python train.py --n_layer=10 --d_model=192 --n_head=6 --n_kv_head=6 --head_dim=32 --d_mlp=1152 --vocab_size=2675 --activation="swiglu" --norm="rmsnorm" --norm_place="pre" --norm_eps=1e-06 --positions="rope" --rope_base=1390.0 --rope_fraction=1.0 --qk_norm=false --attn_scale=0.177 --bias="none" --tie_embeddings=false --parallel_block=false --init="uniform" --init_std_qkv=0.0361 --init_std_o=0.0 --init_std_up=0.0361 --init_std_down=0.0 --optimizer="adamw" --lr=0.00217 --beta1=0.9 --beta2=0.98 --weight_decay=0.23 --lr_head=0.00551 --grad_clip=2.0 --warmup_steps=224 --schedule="wsd" --decay_fraction=0.428 --decay_shape="sqrt" --final_lr_fraction=0.0 --batch_tokens=32768 --seq_len=256 --doc_mask=false --train_tokens=132100000 --steps=4032 --dataset="wikipedia_en"
Each number is 500 + 50 x the weight over its row's rms, rounded and kept within 0 to 999. Layers, rows and columns count from 0. Numbers have three digits each. The size before them is the row's rms in percent of the matrix's.

# up: layer 4 MLP up, 1152x192, rms 0.074, rows 597-620, columns 0-191
# down: layer 4 MLP down (transposed), 1152x192, rms 0.0716, rows 597-620, columns 0-191
# gate: layer 4 MLP gate, 1152x192, rms 0.0761, rows 598-621, columns 0-191
up597 092:503437476506511520463458538624496478471511529517540457406452492506465512600489516379491467491491447541504572439529504549502435466591498522442606474473500487487545523572546411562454438529456613503528519578532521455618459412533578554535494445509442470452525485562623533505566518475488576486574466550574468544514516522521588533475446415544415507585534549433398582534561488546509435483540580609491552534474423466566560545547532535453533470477442553479544519511522555524530588532522460516482552385461531506580493548480459483502538455517528545476513507418491493425564548560511536555
down597 098:592437454417496491521425466505558546502509482559394518486521454512472511455590514541424563527461580539433573534530494528550546453399500532544465500459512500452420571420500517450435468471498479510440516505511550546585525520550461497587494432515530523472539478596511490542503527457453547457441462563436543467504480492448521446399511567564494501442491560522549513545519460508544442524469538535604544526427455580480463577375476532534513554507545440514657514496464473517564498489393488439510446347548560539475476388498570472459529447602470418460511453469493530502541539492407510443
gate598 097:552528436479527539571525493527590496487521504575523447468469537509530491534511479525566602540517433544474435498486529527479503401524574505566553548527450459549602562483497502437533420574471529552603452485556474519395501396486520542482476489371493556487502535449626498497525515519504608519482488454515499444488534476499505477558513567501451535548530472438430539507472515532555444461569563501400459455559418424660587549602545474460598523513487556426515519422525541488497561482584471529529448460550441496554524552488491488512513421478588529461481589473565484500557459489474483372
up598 101:573552519492520412505510536511540515491461434537613496383447474495491482517525503405463407470440477437474517460485555492567496523551462538482452466494564516527500502475445407499540469473568524484443465435423453516450522459430401500547569479512505594484550417431592554494479589483576503539564507538454488528517567410494520554416433593522471451495438526482483451515416591571465497517406439513461685549472516486459429482470556507479549463518491477597460564449531486450635496518431448524490593526504451535487457452481494507485478499465512539449550452553450505519570613484429503491
down598 100:519648471542494507504489499501474494496537492446487500465515486432518568477497410400444471499629482621515561521468523420500501449561580528575522462524542623424450534472469445404535528612460518503529541541344465528588467547418508476526454453477542538477481555431540529428455459492493508471528429515563571453563433506570545471430482511568437499536472491476477481442428450527474531512517533558558486486526507487504502557616465509448487504466455507484483482458564512584588514429509406449427380472514464488538452437528534505454421546599573486476436436533551533514467572513483506503
gate599 096:471467457480596598512368511519594599456574506442459558487515477462466470493527484525499534518456418513495501505516440534526491473553454504592544596481552474504504475557516413634515448462518475553521423550539450510470500497562509568480556481590432515486534402574525452464533499463484482471378477469520564562508570552545629443510610503503464386567466572423513545539489432526474393559486480493500422494518535527560531545495432527471469490459538442439424473557462459482549433468529524606512532430448418493503464543520513485414492542507453475406603489487495532502488470517502509404
up599 102:518558487533443472523540467464426441504417486519548450513433453472467511475584545386535486465489517531504476575510587505446445539551517513519537543563530595419517481526540548298456581463514495482487573526471444437481538484515458459501455495486519510522479525501448521476400457548519468507520492470496291501489439393458399580561518545433524503483462480605495493444438472519462520518477506475466515526552526490508426413407464551522534445569504466622525518509529529548515593504469515491502511502457571539460582501450514407560467456569510512474473391491478488627536516532469468486
down599 100:558483495508495512533514479475425491389425518550557491556480467566475475481506495429544526538561551505556434471580506559439534509461467436565503473510470637417477495487511446437542481444523477407554516540502425474481535527520528456516468474421435643536387491387489523415462521497521419544407424433461452543429517466594487561457527577527438422585481612455435428455450444556427496521495534447501599530452490526488579535474461539493495447464570439569460492477452521502483478522530435572496504489376545489453525508456481472510473525575451441480519451481457551524619531543495527531
gate600 103:524481605508489473459551568457388495464488424481461455450544452541518513374565412511476415407482440499582467572455435457486467462389432486514455492472604532463610464529483536513596500455503516462562473556543473520487495450531543460582521586644462475464529446524555581530477499504490543483488466453369464542493507481522484559525438536540533448450495514502435456473516480500436494515495498455405545440525501487519640529506523479413485577452508481446499475504614566500481500518445463499566558370490543449405478520547561457473537429481523475449515510407536501525544520473511574454
up600 104:465432499613458449428456540469449549566419548428468488511484506541583519458511458471491498436467432392573474476501400483436439475373339483463428518513432486517489478498554495494527500463543466500475479482512523462478508404539472566481559556605545591522480495485527615535531545516495576468565462489436494576554518511504480523467495509553487483442548476566417471486490509483496473441479487497594446477494467535504516434509555510516469448488597505518460431472495568512408529508465511471487630472519567415400532519573592424490558531456519444528609471463464455527384398516493541473
down600 099:532472560581515578460497545503449414575498504393436548511512508519458580576436542538462456508527446567515527440474420537434389473544417557492448492526501423434454504453427435500425490504495444597485536491531506464492470510518462521472527511503494516493534467491477490513513578501509489540460458581547508503490554456524528467509374431495599480400499424585495557498445487538515460402448464596527430560472562533411460536556538473557520525421553440466485487545506567507566505466485464393479562533509449553496550453492478485436500456419550450663511506460575435567474450479472604599
gate601 075:585505518451506455554475485424482421452577500508473428484552471469532512431459581488518532493472522535534457543474455490522503491577442482481549459463492513493545489499419488455428519461457458474549494583547467473529459496573450547473465583513587523506486482463416534469465569486582497518524441468524559339392553602483492432477485511553490531442441465438497458459466571484489449483563577438483599458489427520396560475465505517449473450530570519516554585520487507667443492464520554606475646447526491428412510545484527524519504532473526494527543508624549389501463568487546451501
up601 079:451359528477515495479512547505501512542565509498505525450441565472424492525456492531562577490411526572519395476537449480536504591531588494427536479456508514498522544439438483487430554497589474436535515495526484515459512473534519519563541449491478521465450580537456480436435509503513529431471521490619516529417499545507526445458537532489511412459480466530475524476433474464442574447515514436442574479523545500463506487649463503559509567597540469500520490524646511484599365494482464408545445437501558492493520509535342530450381503535549568517503557523407530385456515466510520511
down601 080:495510467516517532460388495525465510381457368532569578487472498455615512491439502522476468468390463570543472427570499459546484517478482527515548522585511422470509460546606460418454490485458510504475563551518516595518542496442469504557565449567533556527507482487485483422386546403566396461489513504546529534470482511503491508400478545387495530522497487501495577547508469551519505502565495441482492466565533503443601525530526473597492622520495456466471491516474545485563469519466517514482520393413579475479457524504443414547429509435473471649545461441534557516430543486510564422
gate602 092:478470555525431524479519504530504642499529443484465441503495495492395536581519537446516509594457456542446383422570422531496539461406462541455530545532518542418499413531436581498523519350462448520397415537542462487575502520577499559481473514481539439441480537451522432525487496458518472506454468491509539492495435554474546664572532506501442466527426525496478454527521491489520598398486536552577453481479529407536639517529539429470435550495609469438468496505501547546553544495480456488571488457483493530534512497515535505485486601496563472437484485547582431534510541528510484415
up602 086:494569484441568445484543562429546498528480395442510558530489511431584511412534481475534575487590520423458602613483548505615510436582540399565500500473485431482491549502499494453473508509541572420468566499480502512498461433429450491510468472495470612550426459539551541415464500477544506505573532460498446504443492460451435439489497546415538500475471564551524527537465476487364407499525476571419515573459485522504423433450446538466526427481411462481443604465435543504556494551504484544463528495453477460495554536483474504586527535594511512478554450528412499437507488538463510640
down602 088:501583593499530492470470522453430429463546331515416521461502464430556494374558521425560591502535480448584570441379506497550530547485496452562563479461563478445445547510511485425491491490501493495476476543494489486552459393427482525467449469545458538523508457493460429489464555517526507516556487562500429421368595500480524518549583536551439549497454683564498485520526501470411526487491484513445487473504469546553457528588510551536492470459504508456458508401458466518566444507505452572491583426490471451505465463543398490518449589480517493426487519506462440561477571494519489507
gate603 103:493489485406537570488505575511506520522500488533504464477536522505476507488444458538585513385489441520595445478507491555466490489451462456500516550448554575463489549508552502505467525458488458487517502592501481567557447546486425508535464544500483581483539566484585422577577522481497429562535490453419561439467459442544590571520534405562484446576447557558477551583485502514584431466484428541558426450554550448479479500508400379583441568569529446519628539568532420588512546455456519493482478528526469535492397400569506503464449481548482495493472600531475488495527505553365424503
up603 100:459490521427464548501574560539505486521460489578479452432453514508502573443515411534447489459454442463496463427433475571506472516508496578397525541503504625427523425514498550583445502436499490529514453538498518498587514537532533550507462472613477541461509404521502550533526419528486494586477614504494512461583501641473598566462506545531474502544549436504358449484499468502563452596434481479555531481464489538552525417575469522540453397522546511486479471546526519534465445445421514532535451368471509437466516527612499554486560542561476459507558530575468475392432451495508471515
down603 102:521504449487530528477481575493528458474501539478441524495482482467442468503475493441535530461513522500443408525547529521476509503497574552450529523530540485573475491554527579511517548485559527502614466410535592475471606515559450591438487462502483508404573514507516551504615469579532560478439516632480510460568502612551550431605433568515530578500490494538486471558516489533570499478407461513469662535469525516526455449470504572622478512501492543420499472504487444383585410486538484433455503445489464471521512535485493554506419398552477525672569505549466512473480542490534505533
gate604 105:510512497485515632534394517499489564464454500473487504516514617518518512471529503506559553393523499510511506518550499541403490469493504443559495518501424536499548489473494489508513484459579450454448509513516462471473403452511417558517551649510509469523478555469548500486572505455519501516594448490535478498486507497531405483539530496458385498494500565483490489507484473500491424582560531571446527503475457584474504461568509528567610502523517567495557421360434493533582499422651524390452498420556517476545525453484462485627504552524428528406552478517499353425432517531493443537
up604 105:433522521411466509584505531495509501505459518411387516486568504580445520415464527479506549521520558462518529505455484460520584562473455485498479414621534468528458440556475543629470626443473428544494518533500594453600595585473494551451599458476477508458476514542471460523440513504565479499498461515592532549616475526490491496509581516512391506498574507558497466536472426409468442435543543451476384638489461542434490445534467542483470536490476537500519525502487544411449482504497481531497450483561452498348462524492526521577464500522520512523500429561549451503443501560567467553
down604 108:433456407445469402517484445488509482506503553551462531543550518565479495445345565496471557513483519507528507458502443464527562591545470571448553514539532574489495484541430535575537453473485458491489482443526357512525579516461508458480535455468558560411529501534559516520516537476584451477514551589469499432501466460489531519506519506400480588433513459413553431599546497412588516451519469507573532463471527480449502595474529502359499461477454606472526570466502483488505543445555580498498485431573556422429447553509473455598470488432542513498512573456602534568461431549556483522
gate605 084:485447477504556550561532535537491418495656592567468513578537502478463479497508419512556572489514499448495541523438471408485496532559565486634518487491457546488553514509420507506450414459496481488419454490455544450509459463450557447409561537539440509529577462503455538486522535455431462500488456429575417473494519557528545393598536506515473467494522538517425412558574538581486464547527484486636490531498522611523497509533476404416612490449486429451578572504485511478497517502614439528470525537477535443468475532543489518452452484441497487545561602538508453510478483595471552419
up605 085:500434567560465525567519515613533518452535602501498465500549485467546459529427524478554449368490597518510425550457478469448460539525498551520456494520391546463566505566490505516536473441467469473494433501581584494512475496542470518492528429499456487517500462495569439538576576519491494488393481519523496593560528493575573442536560474554452418542477556538446502512546478436536498539527413469561532536602505510490484569596439377460559425512473473543527512426434546483504415448604475501503456388433440454502564522505535509424486442494454531500555419469384555484471416522590528464
down605 088:494542542482498493416483447553511569611518460586442475495499417447571454506379601549519481565421494454433479452447538474541550467474372514456450428550492465440469449545581513546510500548543541505501566446435526503518413520459445606529415463523522523493495478545556509482470442509518475471561474538583445486579449574565536492547495554547527592575491518554555512498551557464483461477463514485517462514472514467524544472606474568435529511436643487487414565508547479465470519531545503476546510435566605522435445491505504566476476458490529513479435499417504511557414356454469424443
gate606 086:467510459454452603549517516539437441484422492551598529487542464581479444499531526433528489534496514497552537487483501419493540502421550429476477468407497571468543462512415508504579527454504457479478433449535446468449479426447486416436558546566517572565469468500516620460437574531569480404591469530520533459460480482533555454498461451517465454497485520460432450586568579516494397491471481565451505457538474510389446371551563496517482533461423559481544495518603433475531531523558455494468494443524446429540498494484534419476498478546493519513324494628465455443538532524448479456
up606 086:457576538494616538514408545562595418496538647481547511516535469441538468488535472476542507539494522531523488545407453486472483507499416510496413493396495491544515429499484507493522557501527507564456539549473526519557489475443556478510456559489537495445502451497472530518548565460437462478466473467533423443568574513438537507493422548361522442407506486524494447636429506540463497411521490503530494451497547575582509462518523475550511342527562434511532528499487570392430484467451509461477492400609507591449530465481517533488494511563601517551498446472471585522547483552411540569
down606 088:515561478600520434548522463516586517443434545505475475509500528525525536598514518481497508575448423471533475514514498570540498532543463592389508639477478503489506478397606481551537560523510560421473518509559501554574514503606429537495419502478517414449457499524481563476530472538535471502343509590399482389531501508518587536492500531472575483472525593459514486574583486511468520437548557549512520496552527443574488445454526534464515489383455523534613511513522510470445551497558520504385562444512471481523467635460531386503537531481524478467505507534528501515461573529450456547
gate607 095:497489558535403548560603524442482402495522485441499478446537513514403486434435464503551511468612555492566533504497449550497416563546534495423565494533437429500514485578620523517467511573471514441454520560517524545397498523490420412552507459469524451569430531496474471548497542535514511480523477469531476560537549519561584526529465536451473405495629457455610517594472430499458490575421473470551560469493497452588612508471565595456458473534577429544489447426575503583533473506430587519562557532490424454556510534407513452466533489514475502503496542490470516492541467548475427476
up607 091:495562500513428396519506467429429419643476599487469556555488490483479586465506472563548553522420513381520524498468541525541520545391484493449443488437611428479486521498497597518434541492478505533530553416445536542473575462450545485523502508589504484436456576480534485533526477489577552471573472445441488490514468471534456507500501579449547502570484489536547491434389531541489519435474487439532434484461630513439485478436426467481437589457492462462463606557449439554499513529581563548495539545495545543498448603511541457540420540486529502509570541537476461460403564478409472471
down607 097:548581516540507485448422499508544535416424379566437537472569562452583533508522537470437479503579512500473476520445490535454405527427582602522578505374427507539492524547556449510461441569495544497454572480499612528497509515490501525533493456630508458535365444555499477478399417499501507446439559524514523518602526516551467468469459502448508490474495522516560532499555555473483465498495446523516533505517383534553559518567505629505526564556517519575490479459468388562467497500533455510477526472588438477571497476426400513567509483475537432440532474417484561430557506471470467470
gate608 109:508539529500436474489571473545456559508537540478454423555473456505495538460596368505424501535541569575472494480559546527572547432544466436447526531580511474501422457449543467484440483485546501463657478522609458541537506603436459487481471536492396507593460515533548487513513558451531491542451457517419497555415489506454459546550490521564522468652483538454518463516512512476463534601455482437500473504445520522468497531467436415495493522513556453497492499499483518575500487548465543569646558564465461461402533519471544567507334552465428468445539432538479503546522548519555512556
up608 103:521570402551510432571554454519463467535538499430420505378528545480520499457466475564513502492444522574471469480462454522489560474524495506481484465584497485535541425422533587518469424531463580417566535407580579545577556548415602489537503542543464528457502426438489423570501545490492522416463534504492486533474433515436489513526517504573490563544488530526526529450483491469427561528533548537631532473507437636466555535605517516545472574505494529467395560528553584484476503484398540456562493565435472530547541503437590558534508483472539419512571450461477499478418591454518495560
down608 105:551436405612490514552515524609467488544422480456451509499484582424508422530533583413499519493405385433536560428513498493544390477471530509556552466529536509466584446485459519507537480557465469555536522472484545549485404470446527536471476481465520485419535517631528503559545469509536396445505531520424445356447504507557466441503470557443477503424457439485471511450509540529596475458544542507529405449456478485541507487500530504423502478509537430463434466473417520503514501499630503547444512529563471589498455535479549459544490493463511474602573511407611489454486465443461535439
gate609 110:523468434534430623445387542627549524479488482520463544489508488490533480381412546596553515475490518532521444501438403545538503534571524527449528384486560567334488505639524490411510486493459466426480498522524535604595542525513505468514499446543521498487490427442514518429411405443419502468460569493548586568494515553526616547497526494449470433491497508526451532499557447483447407525509483524534461477463542461521591563559450532491435483531490517434521573511512516525533498479520522484461528588499559517500516477598424558519518511527496445500484524455532541455440575558540508471
up609 113:510468509460481564475484530537479578424586483419516601532553590457427503541434536467440528493496562603555514478486537487500532480387503515491510446546508477492479482517409503522471509496496513544482508522486564538517590641505494518423578511535507563396476456573515448464526418520486519467420558486378557439576499443590473554505510500423533515545476473366505489446505460582488519472510453428487496525511567464546610503531457496503404484430555546478469587477524402465445489525517558511465440503552501474457487422521542525552464559491489605399438452491468456477520596628485490428
down609 109:448543434661518567414512563526380453508542479429548495553466563560509609568533461519575500539540429508417501541447520507560424538522515493528519503567432499558515501442512396555529493551425517458474538538531492552535589573478601522572436447481478453463435474415545531534525471543509419455473482529511472524570513455551417547544520466484528502540545492583536479419489519510514463476581563362529512548516515450516513515480444529535481541511472449442483493577402435469507494558509456415459450438535518524454602448553497502500459538542487505675504511550449497436465525548511491549
gate610 091:464460452466468488554669534539535470461619523510456526452446514617505474537551508526501435540532523453465476496408529472479638525477488546469493464434469499520485501514450530534511513543527558562439490559462508390570508548477418477478498469556457404576432476428480487543354538429528480476533484527537493461458481533512414455559470605490520547461520570608504536542494514423422435485491559553498508562503383548475546514485510495431479560433496512487590528488528511434549555551500487576446407430482588556527510512460556469612434569519531502440496471553522494548444466473487414495
up610 083:480472505463498567505545481423512520426652457533399546459502515569503520526547444546455465539466512532501605454420536461448560467488498508477482481508480534517448553491427617477583486534507577517438507560487520411520519517401544502516522459496543393464447533474465538527477504521460446509499533582469536427505447536463409539604454545572525552474543493535571503542496518401535472466502595518502574482628375477452546552453501540459557530412516533502534513451489505440570485559543433550445339394546510494585452478505487522554504600462487456520502532577481521515480478528457438568
down610 085:436501486471508516472451549496457454506554462497419509492559513491521487505442469494483489514551462477564531453414495521419484537513456504517564553454507551446529454495510520496441489494454507508433532550496521583554514496435589485495560533561495456502488463467408477545426433552435407593449593479486459356484511472550489478528401497510490438567528307474475381429481524413558501546431478522557476473621499529607529496515521496427527537479493573515510489538474554501481500537486479356421483516555452494493450480515569526568567539497548544664515447493458534513531415546406554491
gate611 102:498431529463460474562609570506526599536596479530477468352412457458466486434541563455499566463470497467500483521559504486649563475427445447512543445468586520521542528558536534538459444473539382525518461497568490538510485453474522588545439450480523517482442518445553420443432537423583585600468481401422503496423566504489488489483574481506520503621429509496454426461474552506441382506570523561431498428469547499463541569438482495620475497491521429535526470543535444560499503497517586521536496459492483499428526451488480513535468468530504489450541543515528451500486472471492395470
up611 101:436455526432470490500572543456533510533558477551495502483444458531492552450537519523440575461460480450486470491488534491523563503466432429570535506508631539502489649547560536523504435501548464553561533398454461466434456508490507573597528448473530535505479496462520461438495528571563494566520483391425588478419505486448486479442475505509665529529481366498501415460499556401554468574478522560350527457448482528510479545465512494579449527507545468512484452568508410580506483482501491487452508542486496435459539464490480537558462476523499488593440499545483510404427414447433395489
down611 099:478548518457589495544482487486539560447486447507474433637462498516453533513488442557540440488396491546497559494488446563467481562516434471451476512489473433485420520492515424430430547466526573452573541512483585512496482494501548539554400444478534483483570532550455587551467502521502489484529452442429511550522467463512514452476451497575486452499539307447561450483464446491558563497464519420486535514590455449467491484497510527497427505445421472445384436492536472458521433507479489493506482584477558422504611544497553484476439600484443503719477506543486538469430516556481489486
gate612 094:500458471463494463485429512481469518443472495477474554557499394540574482524534486560518506520511501546503542388536499447542642431413483485617504465515545534611461503483450439552449506473512569514478536439516550567476502431531429493377496592543556501512491488536387572579482493486515564545588485524519475404451506477458515498546592523579446494517536629578516488574426503518439477341560530443520431484503565565537561511512555455441522540507495494490413586481475601521430517508522493445462519490551519603552546516578521491530473511509446500476555401512482509550428500518542543475
up612 093:508505521446466506486479592542507542455498515430515579618485475440559491500482368521554562570556447462531447485424491493522482514541596452582462459474468517549515469512396420415561440499442535489584480498431465500426526520502496531450516546525639443498441398571496495453506539428435479482677520556510531541459454488479473476504467400546513469433505481505506527569442578531444476443509533448417481543499551516497515475563580507413571520458549533550420477474563572442375536414565462520447541533549496495513511447529538590477524472502529482552528487528508537467398514507461557471
down612 093:557461619393457544476522553466470541453523508492507535582573482397501490583550454576495537522515534525494511415404531553579451530473528489556556523503479545485428545488423489530554546479434508622539508561454543572452530514524535522504561506524515511419403461523522505507575478507529573495475498471544492508556488529567512503537439489494532430594529389486654533514536546547486493475519387463418573434389621553493536505449546555348490539469531523524440500504486478465546516441534497450522469514565489476458529554593462500461478493535504571475480458643525500550453534473538522464
gate613 094:434467446492497484517593473461512468566532510580548537534465442375548518490568530511509511491466553388506568469496506529505446562554530551444456426549477393535482520444459527506529464466495463470415471520548556512451399480427543574482496550496445477519495492564474403477465497440492526431480510479532384504464548405474465505485480489504415505485502551484488519474546456577438380484450523516524461524443404411583432481447430534551532575463510545578471511511448539498482450454386616610563495429472379457467423449518556454486400530467486476449507448505582593533553522456494503527
up613 097:449477537518470429496552415462521459582414502600575476529390486524654543474577472485528406509520513465490544422480542559481442521437464511477455453499433414495510501557400521540594479455502563554543578560595548466477499468513434589512473548593520470557490389483509521453479441476534517478476401540530482496550570472422493486502468580521514448489519484485517459489544476623509422471426479520465593543492361392504504414576510510557462437486469478473496471485433560462542501511459522517555545517470457457527491461499525501468552522471513425512580488532546571509490591502412571543
down613 090:512533463445571491477454454502515487551492496535479507542509533463517529445476536523567568540488572501498525458463495529607421560509487449539471477437541526429471490446578524517514495534497462418594528436471565563543471545538548497582513435508491566539438575500494480510526423446544437567546508432574405386481451386536502508464482423510444497515514441495543346447504600514493433502499592506428534608471450504550606592494475432544515548469449496428536528484555401533561510486472508370492503520544499507465530518508453503478520528561455461688513550477454500505405498542507448554
gate614 096:565534479487525579532554540560520553427516616439496396484546476529503441465570526489418530459444505434534425555557385469420510467539482491562419525515504475419525501459581527593565516336534392470509467450546453498467459484581490483452606502500522475494522457539435476475400554460518506591522492507512538570480522502527500534521510561471475511567593547543453459511507516485497507550511493496532445558419535485485571439448543608494463479462496517519487479474541512547606421435572556561470490548496382498384526535554511518469601513458457463493556557520493509457406423542553483456
up614 101:529477550491410497490557515514484586538518497554474501469490521395535498463512492515556446483506421400522473448514570483534503572432527480472412441469582519565465513522483484546477491535472483405512513453432475537402458447454554565579468509548486499534457533509461446584432499472450491566587558530664532614481444448567570416416531481480508559396401492516491459521483571466492505493542571479425510530489501425454439591454527524504440526417534545562512448432471640518420538536413521460568504508457571551529416473426510468451522494449551496505487452494550496509557593499487429518
down614 098:439501516525528476423563466548509460451519496483403417470513540583439508520465516561496396455495488523610485559500481601430515512445450515506383522495498526500519435492425440463506507430459471469519429415457448555475473523525495539537563517470514566566574462518538456466437541488501502541494558521539500587482539455494484521448518467515479431492449605507498503529463551452556533556429458434516556525565475531388437363674522535557417459417429507476502499509464479579580396516527548513541446447417428545475504544467516491528604471407441523421428510530504502484569544485449550483
gate615 133:531485483475532526521532522412461545624522467458483560680396477529478479551610501518549457626581583401448461478464522428590540558493502546500600495466437471563460484465532502461449492446572546487546561501474466477586457514381538455520485530485507412581422534457446549485413549492576429446507521530497490444489480477462467501489444512481566519583467599506488502604526484538355493404463530559450504471499450493518434482475521435587485484514547485452532485542491527456470520514516503537564495502506532513524446412474427530500463471468576476462454449569471482516488507570410468503
up615 127:597454449490631575506498524441436451477582470487403576536464549519427513551463498581561450599560530484546446451491505333530514504552473467549544466471497550567484554438554492449503439488639549453482504558421456536565508446449564496527537527465548443452426591466472556557515619557516444515504592486467519457480437535530465501538506473491537620544496487395433510513506506531460529518491469574543525441603469549524466453485495473543544485441454612479497447491528526499490522561542450420552464480518536491489475478475476521551504463504585434520466530567536449529494537598420448495
down615 114:546458393535532431476468553521454494460502417525411499462496425492528497581444505530571495508535446527517500511555521381505484472560566541526529520479455433547529406513496484399406466528422538519471534529444608554424425472491566517507546552487490447439554459454515521536573457592492480545495536502450537540497518501488427419463453544470463489480501377451446556467387474457524566536381418546575474487519562494501490524504443459390620423467464547534504503554425550503568498495505449488438516427468475445471480517560563486543482605486557525625504455528499407489593511492515555476
gate616 098:436592504535522453449621467509486558560470498485522513549480525406446529514541462683481548580558576454505560554361517566532543580484531497428476563530465449479464485527511464444463565498528525456473444489641538483575481528415429569587525496579530491474495533536389572452497518510551522444481445524558599480477557432473494587521503493433460455506462489575461524494539548572452516495548465468481520449463443461520499500505425529531497516464488479519494475504490480501524568641451488466498460501431549391525502487412539548392594482495490460463485553522490525483511578505601488471
up616 093:438499474467406478584451526536488527381436495496572425450407497516580416560507600437552460437537608454444444527564557486478532505524517481572461559437416521539516445482515468470472491452507389471598501414565490430561487425578452464462436547421527509474542409520482525484489525489486624449495535500509474530476515526570567605498464567600474468411512496539519541470466512540518442513436514438385503528527494565527545555343533549509520447545512546507509470514431500458462491520510485571539489526462501454513406543515500549577577515511465520521485466485522583496571415531535480533
down616 100:510441516530452560582457440545536526470481511460483540545524510611519586553486511485535466528570539527470492574533491430521509511472477454455545438549623520471496537448524505569515432546516530437536438417534413413458509550467555461471594485532468558515494527412523501487523570472437506492557535453501455495503563415596564503517461585484545543505485524507484386488470454500468361520544538539453465455614516436475575434462493539521546536429407493387507528430531518520539592502455511483547478521515391561500627491542518501452526469444591570469530438441424550624479437459502474519
gate617 110:426525488513355490453471542419430451516514509408497456489511476522500587552510470559494532524581551541519531703495461472502560486520431502509418474438527433546525518529515542482529529423541491483509548519481435428559528491554547574534453512583516554457453481480430378507549520463468525472492513422401447515518479536497503525499517507470453446479474581498525654500566484479427547594462523510416474459381398524505488491510515584466474509507450458467490636522456536580462451604504498508478544532526477551497491528465506591545547419562523517450556485482451460523592527467538449468
up617 105:452537489443396502406476516382428373455449528485495383510445461589491501532489492508456557422499545463522559532497417565491477474560415589463530477443462538561449517497572454558486531471561538494548622456533518482529564491510522516581424377565539523488483420542441483485556495583479511566514515368453494498511484608474523522518466451498516469447491433444547576516493493467502513523433514461518528522404458488471534469549494515519516494459554495442544548589459510583493535536419490517491567489518435550415476529524551602527586420551548489559582539497505458468528447526433553406
down617 098:440474527567566482465508526562536511497494458428469532539485502485510402459511537510505506593398563473492491509471512530459449526450509522480483584431487556524415475424539425574529512563445524551474456460477525488512540449433463447496523447431509532454500476585438529465522609464498479465401495399518456463551481515464491636485486578544539559533565294510472461475448483521520451475524564567561500469551567538562548539577537496551494446560523442516499554596533504423517483483455460483476504464560543485524466479537363471427420484543416460624457505466537494404491488522437449423
gate618 097:492510484582489481452539455539369484489493504562442519430528570524524548401584502467460479526562488520453468499497538471574517459503356516451498427506606505445403517490470494517550548444486437537498527484435516517547559416446442449545517483554412490562530563457474518571416460509668588538434483515399549542525586464511454464412455496480481501534420551431505452493574510433524451517469462487557492501381454532428484511458468429526435475528590481543518414476540493491544519484372535574412477507500464541428439516465550442564448465447507459452523473465537493545527540462515498549
up618 093:539545464550470459563483574457476469505505441536556464481455495545499484507472537505544488486495565589541544564469509489447458497416535477578549554440521482551557389450574451538511476543462516435460541489468542630483497502492546469467481586482508540459495479511523407542508475511402496462613454467458423450493438418416545557507506530527500451620515574500584498568488526568413481519580484413490482376626604542496488509506461527424538553552508470504424571576456487550486571521519571445508508569478523569492519412595541525491490567462440497444538497470492431596403476568533497437
down618 096:447495363504463577512561482423513394401513477516510539486463559473499458459553501451426517487401406451574485480459471571532547517553497570528571452462515520441427549541525492474547543508520447528475572491545525461549519543455461491529480470454503423535544557483548459517434545440459505478504512507400549436574531428501419544504458469313436509519551533500470481437492433526516500486531559525579395500602502483514522548455573533536455485475578396565532502445451488483493522480577473516505504555476433576418452455359474407541484501477496474419511492383546478427504492500452484499
gate619 112:550538488455499651527448538446555561496534445542506518491424661428511486455450539513528544482514514499510481495467520528543528459479656391506511492479496540423523480530470419454548577500509499466424491539503428511484543464510474494581480506488507419479513513486639518519542470411488501397565564528434571513474563462553469458506602514514391552459371583489460529499492615526407425469530484505440462450482464462433499579579499517465504474611453443485470528459441468506484540490546496464491513520574507546612527472572515452453516527521561566461514435497545482409519535506463506536
up619 108:514360461525473543524507608594427562532576533422508530530568451543517511429532455509474491545474515558503450576459490495467593573543501560467531568507429509591468513477477537512483530463541547481574420515496605446514494479474533585485661506496553506465439606528458459518459526450567490519546518480558415603507453488518464488565475508433545471450495518581502524459465511532506619384514501595519466492521506571497540527450467495582472436424464548564516532562568545479418518498454494413441555566526546396396492510428513512541513514504450530405430499479498448555462492513486505462
down619 112:468473491502453507468477598484570480490544529488463498469535510410511484461464582475469490456547510557500521457523431573485506567579534470456503631514463485421503418455494520425493545529475520466512379613540347395489471517544550499579544482434511469439495453532543498481526560503603431540489500513496492612549554481497443506554535413506433564583472606468498509411448532437318462447498511471513530518542487448414494572508528494538446501464427508489551520458440483549454504458507499456449537537537451469433424429528519504481562476495536598539484456520552460470465501631506444541
gate620 114:458483515514546468530437470486483502521444525454494470471469523456507473492444525444490561451528504438524455434501458631494401437560566539420383522528416440465492553520530577483501534424539440566514526534507513492516438543587470532504546495534612484568422565556540511505466492498486468525505521472564508609431583552555507485563490483412439461510454450382517523435506509402520521576418507530441523514517432501635406574551549513497515523513539569503422483554465448529639482564541434538453468377443473442428469512468485460538607537533515455511453407511484538458481476502434489529
up620 103:528576513525455461428561506477475531628508648588518468470557516441518486478544453512452518496533499487486609552568494462488510496485415456501491520481479434481445467533481535582502499525427539531523460588569463486489469521553418547520514512522481516553515508581442497548553616471493614550501441483492594498479447453532455512513443423503387405362534521484483539580517437516545473497515508540471449502541475561519454516466489391495598452421543515591510523493415550547453559557559497437506451461377508518486525515470535478490457487487368473501531491474527440585643465539540490505
down620 113:496503461517458578499512463541459579478533456443464546498497486452563406471522512518602558477499562515433437493473502507524566479519589525482506437428482515539557535444497503526572439501449513439510566481502511513378494534507512423554529545499485540472583494477469476465529405575503458441486502513531444508449552433498435469485576473503484515496446543476549459481536434497416482490506465429530631545494553533561565542463533529615492578504416568395582552548549611473497470370441501380491457577467484553506412557536438489452453397523518644518507463502527433525437532546425535558
gate621 112:539483425451461500610532565552549498391449492541544444457557539384435449480542514437517559550567495509471551581542545477472570450596495501455485511549498433508494480554561526519508457410449483564477489537601380547470456487539481476496531574474551485485483537483491467468453457456485472529516435513427510518443540474433578467529528494424503435513564604568589451483613412488350483540497518476456600490470528574473460506491560486553543552558519397570577639496532414468532513522516467487551572494504477538437532452508468545436479486462518534434523595485454487486479435502551488478